config.yaml
num_hidden_layers: 19
intermediate_size: 256
hidden_act: "geglu"
rope_theta: 53600.0
rope_fraction: 1.0
attn_scale: 0.0884
init_std_down: 0.0
optimizer: "soap_variant"
learning_rate: 0.00367
lr_mult_up: 0.644
beta2: 0.95
lr_head: 0.0101
max_grad_norm: 0.5
batch_tokens: [32768, 65536, 131072]
Each number is 128 + 32 x the weight over its row's rms, rounded and kept within 0 to 255. Layers, rows and columns count from 0. The size above them is the row's rms in percent of the matrix's.

# layer 8 MLP up, 256x256, rms 0.119, rows 142-176, columns 64-127
size [ 91 106 102 101 100 100 105 111  82  87  99 100  96 102 110 102 113 117  98 109  97  99 107  75 103  77 101  99 111 104 105 111  90  93 106]
[[117 112 207 114 130 161 185 142 131 101 143 109 168 158 141 121 110 112  81 180  64  78 109 110 109 204 128 160  83 116 192 132 139 156 169 160 105 112 125 147 141 109 153 120  50 139  70 163  66 137 192 133 103  83  47 143 156  76 185 176 124 117  93 106]
 [169  79 109 127 114 150 100 106  94  81 104 117 173 144 112 189  95  67  94 135 148 139 153 142 111  98 118 164 120 150 103 153 146 161 118 148 161 107 145  87  82 111 114 130  96 151 167 149 160 161 152 132 163  99 122  96 210  86 144 100  31 165  67 117]
 [137 150 157 150 127 163 111  57 155 125 158 140 185 142 144 133 149 146 146 168 104 126 105 165 105 128 119  81 127 175 137  85 103 158 160 180 144 157 149  94 164 103 104  65 138 181  93 147 104 102 103 123 127 121 146 100 147 184 127  66 102  69 115 115]
 [130 165 119 187 162 108 135  89 186 116 182 103 120 152  88 128 135 181 129 161 167  42 143 108 150 128 135  74 113 124 111 147  93 116 158 169  83 115  11  80 141 159 145 163 185 164 105  71  98 152 126 112 166 137 176 120  71 108 114 172  95 119 164 112]
 [144 108  97  87 115 112 112 125 191 154 130  94 184 135 167  53 164 112  63 120 171  99 156 124  54 112 122  99 111 102 144  82 122 135 126 126 117 166 121 137  70 149 104 166 116 162 116 151 102 128 147 122 132 160 122 121  84 125 105  74 143 136  95  90]
 [ 78 140 142  97  68 103 185 147 111  66  69 138 165  88 123 113  88 121 143 141 145 146  84  90  83 130 139  96 123 181 187 117 120 147 162 104 147 134 142 114 160  96 157 118 123 114 138 153 109  94  81 169 134 147 127 187 164 122 154 104 177 158 124 136]
 [101 127 123 151 128 148  73  88 157  82 138 208 148 115 105 167 191  95  78  55 159 135 150  98 179 127 131 167 107 102 128  94 115 126 108 136  70 112 110 130 191 150  94 117 157 151 159  95  97  83 145 128 187 143 144  90 120 136 119  83 108 129 103 130]
 [154 137 187 130 131 165 147  81 103  93 117 131 117 165 150  79  14 172 184 203 107  65 111 169 135  76 153  83 116 122 140 147  94 136 102 127 198 143 205 146 118 104 109 116 102 165  43 123 119 169 107  92  98 131 155 146 115  91 147 144 152 120 151 156]
 [137 153 160 133 122 131 159 191 140 118  96 138 145 110 130  98 109 111 172 110 184 149 102 124 122 142 124 153 107  58 141 110 108 167 135  95 158 152  64 110 113  90 134  99  92  88  73 195 104 105 138 161 159 156 134  93 159 139 146 102 133 132 147 107]
 [106 109 127 109 124 131 104 167  92 124 142  73 108 138 182 174 165 131 138 185  87 100  63 146 165 163 155 171 151  95 141  98 143 148 214 109 140 116 156  89 179 156 110 101 122 108 160  94 115 150 124 114 155 124 132 154 128 109 143 186 150 104 103 155]
 [ 92 125 127 108  88 130 136 130  96 110 140 125 111 159 168 161 130  92  99 125 124 107 122 190 137 147  78 137 201 115 163 126 146 206 117  74  95 121  76 105 110  62 115 168 155 161 123 157 169 131 141 150 105  91 149 142 143 120  96  76  55 120 129 111]
 [168 186 150 139 143 136 114 126 105 181 123 129 118 158 126 132 111 151 144 140 146 149 138 176 112 151 139 149  85  63 166  86 163 130 141 119 149  88 185 146 140 153 170 178  96  95 109 136  94  98 147  84  88 134  85  99 142 150 109  96  85 107 116 103]
 [ 78 128 114 136 121 138 171 114 112  92  91 153  97 176  59 108 104 134 130 116 192 125 111  23  87 124 117 116 142 112 135 177 143 153 135 118 165  94 139 161 153  88  89 129 161 112 165  49 126 116 112 114  99  92 191 152 127  99 133 136 162 102 150 113]
 [108 124  90 120 152 192 142 137 122 139 140 124 137 165 119 124  92 172  56 132 185 177 128  89 128 183 142 117 129 113 126 164 151 152 111 122 129 111 168 114  77 113  82 139  76 152 159 134  82 128 150 127 132 195 140 146 131 121 143 166 123 115 121 107]
 [111  89 137 190 149 108 139 122 124  99 122  97  96 129 166 152 144  98 105 199 192 114 159 104 118 154 122 103  97 106 125 134 188 132 151 151 178 103 153  90 130 156  99  93 165 146 111 129 152 163  64 121 141 116 142 141 181 157 154 165 189 106 139 122]
 [100 102 125  97 140 128 160  70 170 176 137 137 127 156  85 139  96 198  86 153 199 101 174 157 129 178 177  92 120 107 140 142 100 189 146 132  69 103 123 101  97  94  66 127 188 131 146 137 148 138  93  96 100  92 147 138 135 178 135 145  67 132  78  90]
 [127 108  87 146 121 127 174 104 107  91 132 155 115 152 170  71 146 142 124  88  78 120  74 166 160 209 115 144 151 117 101 109 101 165  69 199 143  85 176 129 132 127 122 172 118 100  95  96 124 162 166 192 139 100 159  99 143 133 132 126 142 173 181  98]
 [124 171  91 181 162 100 171 137 133 129 152 225 115 109 136 143 117  97 106 102 147 158 125 207 126 153 147 174 135 121 143 125 131 137 118 120 151 112 142 147 137 127 110 116 127 164 121  80 142 159  94 129 151 122 135 141 143 116 179 187 123 129 157 153]
 [115 104 171  81 187 148  64 128  92  86 129 185 115 156 119 193 119 150 224 119 110 120 114 127 160 131 160 167 133 163 101 135 170 142  84 128 132 126 122 122  78  96 125 153 172 128 206  88 127 129 137 132 130 146 114 129 121 159 167  90  71 153 130  91]
 [127  71 163 149 136  80 120  78 120  91 114 118 139  96 145 172 115 136 137 105 101 130 146 107 174 180 144 105 147 134 100 159  78 194  57 125 101 144 136 112 125 120 124 151  77 138 132 120  74 140 111 168 187 107 213  69 147 123 117 104 129  98 226 169]
 [128 123 130 115  85 194 147 113 111 159  85 143 154 131 151 153 172 114  96 230 137 109 113 141 169 124 111 125 119 140 120 101 127 128 147 110 104 176 129 161 180 168 106 132  65 155 129 124 134 127 128 168  83 107 106 158 149 136 108 154  85 141 176 189]
 [120  97 166 119 156  89 176 135 224 139 147  34 130 144 145  84 129 139 136 139  96 150 155 147 206 102 144 138 142 125 133 117 133  68 134  99 106  87 107 141  89 116 143 123  86  90 145 116  58 128  94 149 160 155 142  89 119 121 157 139 130 161 140 179]
 [114 110  94 194  61  92 119  90 143 111  88  83 129  87 101 114 197  72 153 162  51  86 126 142 126 114 191 132 165 116 137  77 153 106 151 114 143 164 136  83 144 141 114 125  97 156 172 103 108 154 123 104  88 128  95 156  94  96 116 150 152  79  84 130]
 [108 119 135 105 106 119 119 149 105 143 145 146 155 140 171 153 163 179 108 149 157 136  94 107 159 183 149 100 186 100 168 149 126 121 142 121 232  82 106 141 138 137 149 130  91  42 138  94 105 157 106 141  66 147 144 130 115 153 132  76 118  99 116 117]
 [163 128 112 125 137 171 128 117 186 168 136 101 105 125  96 118 113 107 127  63  95  85 126 168 132 203 113 139 114 157 180 162 122  94 102 157 103  90  99 119 100 152 116 134  71 158 142  61 118 138 123 215 138  97 149  94 117 128  72 115 103 133 161 135]
 [134 178  87  78 160  62 120 170 188 139  62 150 122 216  96 161 135 158 134 148 156 119 160  75 166 121 113 129  89  93 126 142 135 119 122 135 155 176  83 133 135 104  78 115  97 175 178 101  93 105 119 121 127 105 152 179  75 109 105 121 120  75 128 122]
 [136 119 150 162 182 161 111 159 119 142 142  87 165 160  82 162 165 171  87 109 113  93 115 162 115 116 152 142 162 199 124 147 119  67 122 131 145 137 145 172 104  67 167  92 158 170 151 128 146 118 170  47 136  99 152 158 109 149  92 149 160 114 130 135]
 [104  90 162 131 116 120 145 149 132 130 105 101 140  96 143 151 110  97 134 160 118 182 160  86  96 148  76 129  79  88  89 123 120 176 178 142  99  98  85 129 145 120 138  85 102 151 158  90 128 118 127 145 144 171 106 132  93  72  89 118  70  80 120 160]
 [140  64 153 140 116 121 130 112 118 114 207 112 151  96  89 135  88  99 116 115 144 109 138 157 155 103  87 144 116  57 116 111 157 111 107 142 171 143 134  98 146  99 116 102 142 139 120  63 166 144 120 157 111 113 183 149 166  56 115 161  81  79 144 140]
 [ 86 195 132 154 119  89 124 121  89 156 182 168 143 117 173  27 128 137 144  59 147  97 128  94 109 186 150 151 109 168 156 134 120 158 134 101 109 164 156 112 130 126 141 123 107  95 141 117 112 144 131 135 124 133 117 102  85 127 123 178 116 117 108  74]
 [ 78  94 143 114 149 184  75 165 123 126 116 130 186 107  66 112 120 199 163 159 126 106 146 125  94 124 158 207 137 133  99  90 150 106 146 134 149  93  92 171 132  88 118 140 122 168 155 151 128 138 143 126  84 135 146 191  99  71 191 128 149 104 118 118]
 [ 76  80 138 144 133 121  94 143 112 136 141 145 103 119 117 191 161 145 165 144 139 142 115 134 149   0  51  78 164 138  91  98 135  98 148  87 108 126 165 178 148 117 133  76 123 182 133 173 110 189  99 133 206 132 177  80 156 160 151 140 112 151  85  99]
 [ 87 124 122  90  98 153  88 149 163 129 103 181 151 149 110 128 116 161 108 148 124 118 155 108  95 112 135  95  62 139 145 121 153 111  78  81 132  95 150 124 173  97 166 108 171 140 133 106 129 136  83 139 118 149  91  91 145 147 138 138 125 120 123  86]
 [ 93  34 129 125 130 152 118 204 134 129 121 125 143 131 121 145 118 106 166 138 148 149 136 115 144 121  98 111 138 116 107 200  82 129 132 153 152 135  51 179 103 120 196  81 145  44  79 185  84 156 108 113 104 139 140 153 150 132  97 119 163 111 132 105]
 [192 155 131  77 160  99  97 158 142 116 115 147 126 165 165 169  85 203 108 142 124 108 103 111 145 169 148 140 148 105 101 137 156 127 155 103 137  99  80  51  92 124 135  97 194 117  91  83 160  80 116 141 186 149 173 140 119 134 141 125  98  94 156 203]]
# layer 8 MLP down (transposed), 256x256, rms 0.163, rows 142-176, columns 64-127
size [ 88 101 100  91  98  97 111 102  91 101 101  92  96 100 104 103 105 109 101 100  96  96 101  99  93  90 102  98 102 107 105 105  98  94 103]
[[129 134  96 100 125 102 115 150 159  97 108 145  83 137 102 121  67 102 163 118 157 109 146 163 101  91 152 151 122  98 136 135 125 130  93 106 115 127 159 137 104  70 119 137 176 179 113  92 138 136 116 116 110 139 107 131  75 165 114 103 131 104 106 138]
 [132 147 101 152  97 122 144  98 111 146 238 119  93 120 199 130  94 104 110 137 133 118 150 100 145 149  86 120 175 139 190 112 160 103 112 168  77 148 160 139 110 156  85 170  89 176 137 123 210 142  98 127 133 183 110  98 110  93 114 140 142 148 121 189]
 [166 126 130 180 155 125  70 127 125  97 154 141 211  89 152 104 126 106 140 174 137 165 115  45 100 102 159 151 107 174 156  97 126 143  91 132 105  85 105 121  23 108 148 149 140  73 129 125 191 173 135 144 140  82 158 151 105 122 110  89 137  83 111 158]
 [115 120 127  75  86 141 131 149 105 197 112 140 138 142 131  75 133 135 132 129 109 110 105 143 110 144  27 160 151  85 138  87 168 175 162 128 165 153 162 173  99 147 128  89 112 155 168 159 155 144 157  47 176  56 115 102 164 105 152  73 136  79 181 130]
 [138 124 175 110  82  46  99 158 141 134 127 143 161  85  97 128 183 133 142 161 132  84 206 153 100 173  70 143  81 175 110 154 103  97 122 147 128  54 186  78 112  68 123 127  79 149 137 141  89 147 104 134 186  93 131  84  53 132 163 125 108  97 115 133]
 [ 98  76 164 116  56 114 135 112 107 162 156  73  85 119  98 105  92 104 186  96 175 153 140 128 138 111 181  99 147 120 216 140  82  27 144 154  97 148 173 180  48 159 135 100 183  93 155 137 126 150 148 126 169 127 130 116 144 125 125 121 129 176 113 135]
 [180 174  92 133 123 134 123 150  70  84 179 105 129 145 122  81 129  75 166 125 119  59 114 120 162 211 180 134 163 153 121 102 110  90 145  98 139  96 106 157 117 163  98 143 149 158 105 102 116 105 186 153 105 130 126 105 130 139  91  90 125  54 173 111]
 [154 121 182  98 119 136 112 135 107 128  80 178  96 106 165  92  65 127 100 138 172 105 142 154 132 184  97 143 107 130 172 129 126 117 103 143 122 140 129 140  75 174 100 162 115 124  81 191 181 107  97 120 133 111 156 106 120 104 178  76 118 149 162 134]
 [152  79 149  94 176 174 155 130 127 138 125 174 160 135 120 146 119  91  89  58 100 131 152 134  53  70 147 153  98 141 162 133  92  97  71 130  84 123  62  98 103 101  83 129 113 151 120 209 114 120 110 122 120  74 134  89  80 130 112  88 161  71 120 139]
 [161 114 137  82 113  87  84 145 151 146 109 115 181 125 132  86 150 132 119   1 200 224 123 126  78 113 130  83 111 130 172 110  86 132 104 141 166 124 110 130 166  97 127 127  98 137 157 215 141 124 161 109  68 173 127 105 108 106 137 107 127 113 138 112]
 [116  58 149 144 137 115 128 153 141 102 133 187 149 110  88 112  68 175 151 154  85 165 158 172 134 124 153 115 131  84 110 137 166 124 132 125 158  80 120 116 197  63  58 159 153  57 123 137 143 126 100 198 128 144  95 102 184 147 117  94 171  91 169 179]
 [163 171 160 117 148  81 169 227  42 103 167 161 110  96 139  95 164 137 119 129  96 140 126 122 153 164 105 119 114 101 129  78 158 160  86 125  67  75 121 177 126 154 123 155  83 123 104  92  73 107 192 103  96 162 134 133 143 138 199 145 146 200  96 188]
 [144 124 156 152 101 115 170 114 126 123 157 115  90 152  98 144 140 155  79 107 151 107 112 161 166 108  93  95 176 116 161 166 153 115 143 121 161  76 112 197  99 131 164  96 117  92 210 100 119  85 129  85 138 144  90 107 155 147 142 169 140 105 142 142]
 [155  91 130 161 138  77 115 146 136 163 133 155  87 116  99 143  53  83 130 144 159 109 106  87 201 145 128 167 144 119 137 119 135 186 132 131 148 120 108 151 156 148 134  86 127 163  94 110 135 122 144 121 154  79 189 168 104 138 103 158  85 142  85 103]
 [106 121 139  56 120 149 160  96 118 192  87 111 144 142 140 146 126 137 130 153 138 108 117 119 110 123  80 185 135 122 178  72  93  93 105  88 151 103 147 140  71 114 185 184 117 180  99 107 148 100 211 134 158  78 141 116 143 113 108 170 134 168 132 150]
 [ 92 153  82  96  92 119  74 162 161 139 132 134 168 134 148 196 159  91 141  86 124  90  88 138 127  99 140 157 110 113 111 116 137  75 117 114 181 209 185 211 129 104 174 152 114 116 104 145 102 117 146 156 103 161 115 125 124  83 122 116 190  83 179 182]
 [144  78 129 135  71  60 136  98  90 114 121 112  70 124 142 116 111 159 144 101  52 119  94 113 111  69 104 179 159  62 129 113 127 170  97 152  96 140 124  99  88  95 166 113 101  90 147  83  91 109  69 110 117 173 167 151 155 106 172 115 127 113 155 115]
 [166 128 139 127 186 136 127  85 147 110 125 204 141  98 186 119 139 101 166  57 126 132 110  89 124 113  99 178 164  95 121  78 118 109 139  93  94  79  96 146 161  95 153  67 116 137  86 150 173 201 110 178 140 139 164 114  99 135 154 112 143 105 135 158]
 [103 146  99 127 137  96 151  62 191 152 156 130 136 102 158 152 138  78  62 141 137 125 169 133 118 183 149  81 132 129  84 134 112 111 114 164  93 117 107 101  85 132  98 115 117 116  97 131 158 150 101 121  87 140 127 126 101 137 133  66 210  52 207 135]
 [110 137 147 153 139 102 165 125 111 163  88 103 108 159 156 122 114  85 159  87 125 130 149 165 152  94 188 129 169 158  81  90  86 155 114 160 112 147 190 165 118 105 150 168 131 118 143 123 103 141 164  53 146 198 168  99 141 119 165 158 176 106 110  88]
 [171 156 130 163  89 160 163 169 136 112 144 130 126 206 145 100 148 107 161  82 181 147 111  98 122 134  77 182 153 131 192 138 152 143 135  59  94 116 180 112 182 129 162 114 128 130 122 101 156  94 151 107 181 104 148 120 128 105  78 172 177 118 119 110]
 [ 77 153 126 177  66 144 174 176 150 138 107  98 165 152  87 102  90 152 112 125 125 149  96 126 186 144 117  97 159 114  96  99 112 120 124 160 133  91 119 151  82 138 157 182 121 191 140 152 124 151 150 131 111 188 183 154 159 117 137 156 158 105 130 122]
 [120 108 155 169 154 150 123 153 120 160  77 121 140 142 100 171  43 167 111 209  77  54 144  94 133 117 108 136  92  86 106 148 137 113 168  84 153 149 145 179 124 180 117  80  86 113 112 125 105  98 138  97 119  91  75 119 106 188 136 180 110 159  71 139]
 [159 104 129 173 164  94 107 124 119 135 102 158 135 127  87 126 130  63 115 126 131 120 142 178 104 143  70 155  79 153 145 148 156 160 119 150 104  90 117 111 131 141 102 131 122 134 109 178 161 145 179 133 133  93 117 126 100 126 137  55  93  96 163 126]
 [123 118 141 136 127 118 207 143 110  73  99 161  55 153  79 168 207 132 126 123 172  97 145  67 130  92 145 106 169 114 162 107 157 169 154 156 130 159 119 157 114 124 129 141  90 144 149 118 119 108 102 196 157 129 106 118 142  69  50  99 140 132 117 156]
 [125 138 126 142 195 137 167 122 125 148 194 184 142 135  86 105 140 114  93  96 153 101 124 151  58 164  95 184  86 145 132 157 127 104 112 141  80 106 154 120  95  71 114 148 165 114  94 138 146 113 146 142 133  98 166  98 138  67 124 112  94 141 130 129]
 [108 158 146 138 138 140 168 114  75 154 108 203 131  92  66 129  97 123 187 149 109 102 117 147 113 109 100 146 177  79  85 141 139 154 131 107 152 196 163 119 141 140 137 131  70 132 108 199  86 149 102 170 108 146 134 146 126 136 121 184 137 127 175  72]
 [122  97 115  85 111 141  38 172 198 126 124  81 121 119  84  70 147 125 108  46 117 118 152 121 131 118 201 136 108 134 171 108 127 144 166 137 108 192 166 132 129 135 148 139 119  84  88 138 133 141  84 189 148 159 111 137 145 124 135 157 131 115 187  74]
 [124 127 124 150 127 140 202 136 132 138 159 161 144 150 162 140 121 107  80 129  67 118 145 143 160 129 127 121 152 119 142 150 152  87 118 144 130 135 102  91 104 143 146 113  95 123 105  84  75  88 103  74 157  60 140 149 108 129 158  72 135 189 122 124]
 [198 128  57  90 138 148 135 132 127  81 142 122 153 118 136 192 136 153 144 182 159 120 154 143 134 180 134 145 123 130  81 142 130 143 102 146 129 102 119 144  87 138  94 160 194 151 162 115 149 107 133 120 112 132 130 180 131 144  70  67 162 143 119 139]
 [169 146  73 102 137  92  46 104 121 119  43 170 120 112 125 148 180 121 121 181  95 120  81 138 118 138 113  54 147 161 136 133 140 112 138 139 130 137 131 116 188  76 132  86  74 140 184  89 139  88 147 132 138 155 150 141 131 111 136 100 129 157 103 129]
 [108 108 185 127 117 112 154 190  90 160 127 149 133  94 127 112 163 136 112 139  93 122 164 128 120 148 161  82 109 144 106 173 163 162 111  89  87 143  63  72 158 173 128 136 134 147 105  79 114 110 150 155 143 163 105 182  87  64 128 104 114 128 102 150]
 [120 162 172 124  88 127 115 123 148 178 131 121 140 134 141 139 104 142 144 119 127 159  86 136 105  97 131 103 146 126  96 123 181  97 123 102 113 188 121 109 181 167 147  99  98 108 189 173 108 111 108 122 137 130 147 129 153 133  84 220 141  99  84 150]
 [152 140 113  99 121 133 101 133 156 122  92 170 137 124  64 112 156  50  86  85 119  88 186 145  61 119 113 170 107 170 209 154 138 138 169 132  83  82 123 151  85 153 129 160 122 109  91 119  84 126 171 126 104  77 180 151 123 179 155 111 128  94 110 189]
 [163  75 110 114  75 147 139  76  78 128 115 164 127 143 152 132  59 103 138 171 151 124 100 151  95 114 104 142 127 153 105 159 120 115  96 136 162 137 120  71  69 118 165  64 160 107 107 107 155 146 101 119 121  96 219  99 151 116 137 120 167  57 129 187]]
# layer 8 MLP gate, 256x256, rms 0.117, rows 143-177, columns 64-127
size [108 100 109  97 101 110 107  77  91 103 102  94 106 105  96 106 109 104 109 100 102 106  68 104  80  99  98 105 104 108 109  97  90 108 112]
[[114 139 142 118 104 133 180  94 160  95 137 141 176 184 120  36 159 165 133 143 147  71 144 136 158 129 120  85  94  71 162 107 130 151 153 169 122  50 131 119 138 155 111 107 144 127 133 169 145 143 134 151 139 159 110 107 113 177 158 160 198 138 132  88]
 [ 96 138 164 148 183 111 100 112 139  39 138 133 162 144  89 159 152 190 146 167  86 123  96 160 110 119 148  99 147 124 109  65 115 151 134 141 145 162 111  80 137 109 105  77 111 151  56 144 129 139 111 113 139 103 168 121 110 180 104  86 104  80 120 112]
 [ 82 132 136 133 130 105  99 139  87 144 131 111  93 201  54  96 207 115 157 157 152  79 115 141 185 123  96 101  31 101 148 152  94 199 122 150 137 112 113 181 130 129 132 117 146 161 145 139  98 123  99 103 160  89 158 129 144 154  89  94 114 163 167 139]
 [ 84 117 125 130 124 158 149 134 140 129 131  63 145 175 207  83 137  84 123 195 190 114 168 142 114 149 105 116 138  93  87  95 157 135 134  96 164 175 152 114 116  90 113 139  93 156 121 123 184 141 196  90 109 127 119 160  88 121 109 102 143 125 111  63]
 [204 108  65 126 128  91  59 102 106 183 118 121 186 139 119 126 147 126 132 126 104  91 145 172 178 150 132 106 131 128  95 141 113  98  89 145 100 111 126 177  98 103 127 163 126 160 146 169 190 136 125 103 158 104 168 164 153  96 119 165 138 151 120  53]
 [ 96 121 136 129 150 193 156 212 117 102 171  96  58 126 148 182  81 124  97  92 160  65 153 106 128  93  76  88 108 119  79 134 171 131 124 183 170 127 109 128 134 171 144  88 135 110 161 140 110 121 124 142  96  83 210 124 120 129 111 133 105 196 113 171]
 [133 161 143 137  66 157 107 135 123 118 117 111 159 103 138  77  52 134 134 138 118  95  79 171  95 108 139  80 133  82 131 141 110 243 106 131 219  91 168 124 124  92  55 137 133 100  88 137 130 124 100 107 109  95 126 169 119  90 165 159 154  72 107 180]
 [149 138 147 141  78  69 142 150 107 169  68 158 131 179 129  95  98 104 154  77 168 106 132 144 169 125 167  79 114  50 212 117 107 146 182 108 138 158 119 120 100 137 138 170 149  88  88 195  76  86 144  91 162 182 154 101 171  94  95 140 169  88 127 111]
 [122 113 105  95 128 183 142 193 118 138 140 123 113 195  85 162 155 148 103 167 123 178  98 123 132 106 137 181 161  75 121 110 114 134 115 131 124 138 131 148 102 125  87 109 145 126 122 161 189 164 170 121  76 171 149 107 137 118 152 106 147 144 101 145]
 [135 137 150 104  88 116 162 150 157 151 150 158 144 184 149 151 184 144 153 113 152 133  46 160  64 134 150 116 186 167  57  94 112 117 125 114 180  94 123 135 113 138  88 172 156  93 134 145  82 136 100 103  84  72  94  86 119  97 121  81 123 146 134  93]
 [198 158 162 109 150 116  99 141 144 134 123 117  72 155 130 107 203 139 131 104 171 136 170 131 132 113 140  80 131  59 117 120 121 170  89 161 140  64 160 172  70 177  91 133 103 140 103  59 110 149 137 105 142 124 108 153 172 200 137 145 118 193 144 198]
 [110 115 161 153 101 116 121  81 172 133 160 128 145  91 214 140 114 164  98 125 117 114 126 190 145 159 132 116 123 193 112 102 145  83 155 133 114 118 116 123 101 125 171 123 108 137 135 136  90 127 108 131 171 111 121 111 144 126 107 120 118  95  89 111]
 [159 134 172  96 137 102 124 132 106 135 113 139 100 111 157 112  88 121 149 102 118 130 149 124 114  84 187 162 183 176 116 164 165 101 141 130 148 118 107 161 133  98  77 192 102 119 109  96 140 121 119 137 128 161 109 124 157  86 110 140  89 100 141 166]
 [124 122 154 137 145 139 109 130 103 129 132 115  68 104 178 150 151 132  84 137 149 142 134 130 121 138 140 131 144 111 138 144 175 125 148 151 109 114 114  88 115 159 127 154  70 104 131 134 152 173 105 204 155 111 146 171  85 155 182 145 158 105 120  70]
 [161 162 117 170 113 131  53 164  79 100 114  99 150 109 108 173 184 194 185 133  86 130 101 114 134 117 138 161 159  97  77  94 108 121 205  74 138 160 116 129  87 200 116  88 139 121 166 150 142 124 118  91 161 163 171 135 108 138 107 124 151 146 147 135]
 [ 88 111 163 120 134 109 115 154  89 157  97 112 105 146 148 148 116 100 137 153 172  98 159 143  89  59 202 165 139 104  75 137  58 136 156  95 123 138 154 117 146 163 150 108 151 135 179 122  89 118 104  93 150 127  95 144  88 130 102 139 146 100 168 116]
 [167  91 158 140 133  91 136 109 102 122  82 122 155 122 129 134  38 147  77  99 120  79 193 102 135 115 179 153  76 131 159 170 155 157 169 154 139  98 131 184  73 161 105  77 156 115 106 105 120 140 129  85 102  84 136 134 133  79 123 139 115 200 150 120]
 [129 151 123 100 136  96 159  67 150 120  64 117 174  84 113 174 104 134 133  99 141 179 127 168 145 151 130 171  94 143 140 137 106 134 147 154  99 110 124 155 172 127 132 118 109  39 138 101 108 126 138 103  66 102 113 154 105 139  87  46  92 125 139 125]
 [134  92 201 111  95  91 108 108 147 111 102  55 135 175 131  82 180 125  84 131  74  98 136 120 146 130 111 126 180 133  79 101 134 113  27 127  66 130 119 115 126 155 154 178 118  98 131 112 129 153 168 118 136 129 136 164 132 127 139  89 116 109 119 103]
 [121 142  67 152 157 149 178 114 159 133 143 130 109 166 137 148 127 139 190 165  89 188  94 124 148 106 114 135 150 158 187 138 147 114 136 167 136  72 117 128  49 152 170 155 196 110 132 153 135 104  87  63 148 120 114  72  98 118 160  80 168 125  91  55]
 [ 88 127  97 100 137 164 143 126 110  99 144 152 111 144 119 141 125 112 155 155 158 124  80 115 114 179  59 132 168 117 123 130 114 207 121 117  82 131 133 174 144 126 148 153 104 158 157 100 166 110 160 133  81 104 136 170 199 105 122 127 196 110 115  88]
 [138 144 148  84 204 187 138 143 121 116 170 113 155 147 112 125  37 155 136 100 134 178 136  63 136 151 151 183 133 110 126 153 112 160 165 127 147 126 152 170 171 100  93 152 135 110 108  85  54 104 105 141  84 138 162 103 134 152 104 178 151 124 106 165]
 [ 66  95 115 111 142  98 138 161 131 188  91 122 167 109 156 120 129 132 159 139  99 110  75 151 162 129 107 110 127 118  54 111 179 135 114 141 140 161  83 112 122 148 141 158 146 146 145 170 164 119 161 165  91 139 121 176 131 129  97  72 130 100 176 153]
 [139 153 130 134 104 114 120 144  81  80 128 124 122 115 183 139 131 126  98 151 101 159 120 100 103  86 117  96 164  97  88 179 162 188 156 112 107 147 218 179 172 121 136 140 186 112 126 118 155  84 131 101 157 167  90 139 121 126 137 126 127 137 128 166]
 [138 115 130  80 108 104 147 133 179 139  96 149 110 174  87 136 154 187 200 171 158 130 213  65 158 113  99 107 125  72  96 135 130 133 119 155 167 200 104 136 104 103 100 169  76 179 153 108  91 110 118 116 121 164 110 102  87  82  85 116 115  96 118 114]
 [157  97 127 116 137 156  94 152 108 121 147 127 145 123 202 109 117 113 127 154 182 170 151  92 138  97 135 195 100  69 112 149 129 148 157 121 151  84 165 121 112 142 112 171 114 113 137 172 103 185  99 100  78 139 114 111 103  75 110 102  60 113 130  96]
 [106 120 136 167 161 174 157 152 178  86 140 149 158 211 130 114 163 112 125 110  86  93 204 159 158 143 112 143 172 102 156 145 115  90 115 134 179  88 209  78 122 107  92 164 111 114 138 121 126 177  77  99 109 128 141 154 151 162 174  84 140 111 108 137]
 [ 99  46  92 141 136 190 140 127 109 160 138 114  74 184 102  81 107 145 113  89  92 142 142 142 174 111 164  28 144  94 156 118 112 137 113  99 151  83 138 161 167 127 141  18 105 164 117 129 147 129  86  99 111 148 183 116 105 107 150 118 161 130 135 123]
 [134 116 122 123 123 122 163 170 155  71 108  94 171  92 112 136 138 120 132 157 157  98 146 185 163 123 143 129 148  81  89 126 179 110  96 167 144  78 105 121  95 137 125 186 108 190 156 128 118  95 141 101 117 134 137 153 120 128 125 117 147 150 125 182]
 [133 148 125 141 147 179 193  94 159 135 110 131 130 136 112  78 160 157 138  97 159 174 145 146 167  71 110 136 164 144 121 144 167 170 127 108  94 106 126 167  89  63 115 114 133 131 123 110 151  93 164 143 107 146 157  91 130  86 123  86 115  41 127  99]
 [139 125 131 126 165  76 135 105  82 138 114 130 130 171  82 139 128 140 111  41 101 140 152 139 198  81 114 138 150  74 145 149 122  77 117 137 116 121 159 128 111 130  95 117 107 165 188 146 154 183 134  89 140 180  67 108 147 210 163 164  57 138 117 124]
 [123 142 136 201 149  89 143 184 142  98 138  70 124 125 173  97 118  72 179 142 194 143 119 177 108 127 154 103 132 125 107  92  95 159 142 179 146 132 100 101  92 111 150 115 151 177 147 123 143 107 131  74 198 122 115 105 119 107 112  76 189 151 152 124]
 [ 73  83 133 118 131 131  94 155 124  91 100 101 134 164 164  96 107 113 217 130 120 160 103 137 151  91 111 115 132 145  87 154  74 163 127 190 134 167  77 130  89 131 165 110 113  51  73 120 100 111 132 130 110 151 102 141 155 135 130 130 169 100 155  85]
 [173 140 131 116 175 115 169 154 147 149  79 172  94 109 200 145 110 167  82 159 110 146 105 148  86 157 117 117 128  92  81 130 139  96 162 116 138  87  84 160 123  90 216  80 156  94  87 142 153 161 113 138 162 160 149 167 120 161 131 141 129 153 136 142]
 [ 81  72  94 161 121 112 177 150 199 123 115 180 147 108 160 115 127 138 185  80 149 154 146 147 119 173 161 136 141 126  91 106 166 143 181 125 133 135 125 179 116 155  99 161 139  69 110 165 192 168  98 159 125 126 159 128 154 149  98 114 157 112 145 172]]